Part of a small language model's weights.
Size: 10 layers, width 192, vocabulary 1334, 5.88M parameters.
Architecture: LayerNorm before each block, tied embeddings, normalized queries and keys.
Each number is 128 + 24 x the weight over its row's rms, rounded and kept within 0 to 255. Layers, rows and columns count from 0. The size above them is the row's rms in percent of the matrix's.

# layer 4 MLP up, 1152x192, rms 0.0483, rows 828-841, columns 144-191
size [ 96  96  96  98 101  96  94 104  97 114  96 108 103  91]
[[170 104  99 143 151 126 132 161 140 117 130 115  78 158 137 135 170 113 150 134 148  65 143 119 137 143  97 111 159 122  85 129  92 124 158 145  96 154 114 166 141  85  74 137 164  84 130 170]
 [159 148 163 137 148 170 155  70 137 122 140  90 157 140 128 121  96 132 112  91 129 129 113 165 120 117 101 127 149 123 118 125 170 110 129 145 102 134 112 130 102 129  73 113 107 125 103 133]
 [171 114 124 115 136 151 138 109 165 114  90 174 146 154  76 137 128 155 144 110  89 125 141 121 108 111 133 133 124 112 134 162 161 139 127  99 101 114 109 172  75 119 202 112 158 125 127 131]
 [137 100 143 120 113 173  90 150 128 141 125 181 177 163 151 150 144 166 158 122  95 149 139 138 101 130 116 145 100 129 154 120 115 153  81 154 126 117 159 132  89 160  89 131 151 124 152 149]
 [124 134 137 130 139  84 135 123 139  98 124  74 176 185  89  91 119  92 117 127 120 118 139  88 126  82 113  85 104 100  95 109  83  96 191 148 156 116  97 132 109 122 122 126 111  98 108 164]
 [143 170 121 118 123 127 103 177 147 142 124 103 109 121 112 131 183 147 101 106 118 111 126 166 108 130  86 102 121  98 146 105 129 113 121 104  73 119 109 148 153 101 113 149  79 130 150 119]
 [153 113 127 151 156 114 171  56 126 138 106 197  92 121 114 141 152  95 123 173 135 168 124 151 102 155 116 134 118 117  75 129 139 153 134 123 132 149 112 107 129  95 121 149 183  82  95 120]
 [152 116 144  87 133 100 137 136 140 148 111  91 130 160 155 150 131 167 110 165 111 152 120 101  95 116 181 153 105 112 118 129 138 145 125 172 138  95 123 130 142 103  87 133  91 105 166 137]
 [135 117 130 146 108 117 111 129 156 103 148 135 134 156 116 150 128 104 131  82 114 133 125 122 127 133  99 163 120 134  73 110 134  99 139  74  92 130 146 153 141 100 161  86  99 149 103  79]
 [187 135 100 152 107 127 110 113 107 107 110 162 134 142 120 125 125  78 100  84 132 128 124 140 146 100 102 115 143 136  84 106 154 134 147 103 117 151 124 100 135  89 132 141 133  96 114 135]
 [125 144 155 101 109 115 163 150 127 174 139 106 123 105 125 142 132 126  97 143 104 149 121 131  88 111 100 162 118 135 135 154 117 157 114 125 140 142 170 154 131  91 183 101 126 154 129 201]
 [121 143 140 152  92 117 134 130 130 124 142 104 101 139 139 167 128  83 149 141 159 149 157 137 127 125 161 140 117 127  65 115 153 120 139 129 103  99 149 130  87 145 110 115 133 108 105 144]
 [106 142  99 145 120 108  98 124 104 136 101 142 139 129 148 153 131 168 137 102 182  85 100  94 151 136  74 112 147 117 132 134 150 122 119 130 130 127 102 168 115 170 131 144 142 153 164 129]
 [105 115 142 124 133 131 147 132 140 105 139 117 142 143 145 121 142 143 132 156 154  66 112  82 132 150 169 162 158 175 164 144 106 140 130 134 134 117 154 173 117 127 118 160 149 106 172 109]]
# layer 4 MLP down (transposed), 1152x192, rms 0.0482, rows 828-841, columns 144-191
size [ 99 102 103 104 105  94 102 117  88 112 101 107 106 103]
[[131 133 162 126 138 155 109 119  88 135 138 119 172 135 105 104 127 106 117 118 132 129 174 103 147 101 129 101 172 117 142 131 125 106 131 144 131 138  86 130 116 130 110 133 147 111 129 157]
 [154 108 135 144 159 175 112 129 187  99 155 154 174 117 113 136 134 129 137  98 117 125 120 136 122 116 127  95 133 113 124 139 113 127 117 133 136 173  61 100 162 140 123 136 143 158 137 112]
 [ 95 117  96 122 165 109 139 114 121 130 112 130 114 160  98 119 162 168 113  85 160 126 138 129 117 183 114 130  94  78 100 160 108 175 106 124 127 133 101 157 136 139 138 122 149 184 145 126]
 [130 123 118 158 112  79 122 112 100 135  95 141 138 142 112 118 173 135 119 121 156 117 148 113 130 111 135 188  78 126 142 182 156  89 122 129  97 101 107 151 144 150 112 114 140 141 152 136]
 [159 116 170 165 137 124 130 140 114  95 101 145 144 145  88 140 142 107 122 127 109 121 108 120  92 107 108 136 111  79 103 144 100 114 134 146 125 134 116 128  88 144 137 123 115 152 103 150]
 [135 103 125 143 106 178 127 103 119 113 148 141 170  88 118 136 116 124 159 171  99  78 121 112 158 120 104 131 139 138 145 147 118 149 134 173 184 125 149 135 106 132 121 135 140 131 122 120]
 [136 133 128  75 104 111 132 109  89 123 141 127 115 115 161 114 150 137  92 142 130 142 129 131 118 169 101 120  87 115 110  92 106 131 113 138 144  99 100 143  99 161 121 149 181 123 155 129]
 [213 140 152 128 129 116 125 133 164 127  92 112  93 116 132 165 158 165 136 124 112 139 131 107 128 120 140 117 113 129  97 152 151 124 115 164 140 111 139 134 115 116 123 121  96 141 148 118]
 [107 134 113  99 144 192 118  54 118 162  94 126 103 122 155 114 123 140 147 143 134 176 127 126 131 126 166 144 149 108 148 123 115 124 103 181 126 124 100 118 117 128  96 174 132  90 117 145]
 [143 103 146 139 109 153  99 172 122 121 146 132 148  90 124 139 100  87 180 125  91 116 152 138 126 131  94  99 106 133 135  69  77  80 132 108 105 135 109 141 132 147 127 126  82 133 113 142]
 [127 145 150  93 113 115 142  86 121 118  92  87 127 112 132 138  97 134 136 141 122 127 123 138 101  99 100 107 141 133 151 112 143 136 118 134 123  85 127 133 123  93 106 128 151 130 140 159]
 [118 141 116 140 103 115 145 167 151 150 130 150 155 184 125 133 148 109  89 133 160 118 131  91 146 142 111 141 154 100 170 158 111 120 129 115 127 115 105  84 181 136 172 149 116 129 128  92]
 [113 158 129 140 152 142 154 143 104 161 119 107 127 131 138 164 102 156 141 118 145 110 154 121 150 118  88 126 171 161 146 147 114 136 161 129 102 164 170 131 135 136 131 164 138 122 165 147]
 [132 150 127 128 129 110  98 132  74 126 140 161 133 112 116 118 107 131 131 117 114 168 133 139 105 120  93  95 113  92 100 145 132 112 116 125 143 147 109  71 129 134 122 102 146 124  78 179]]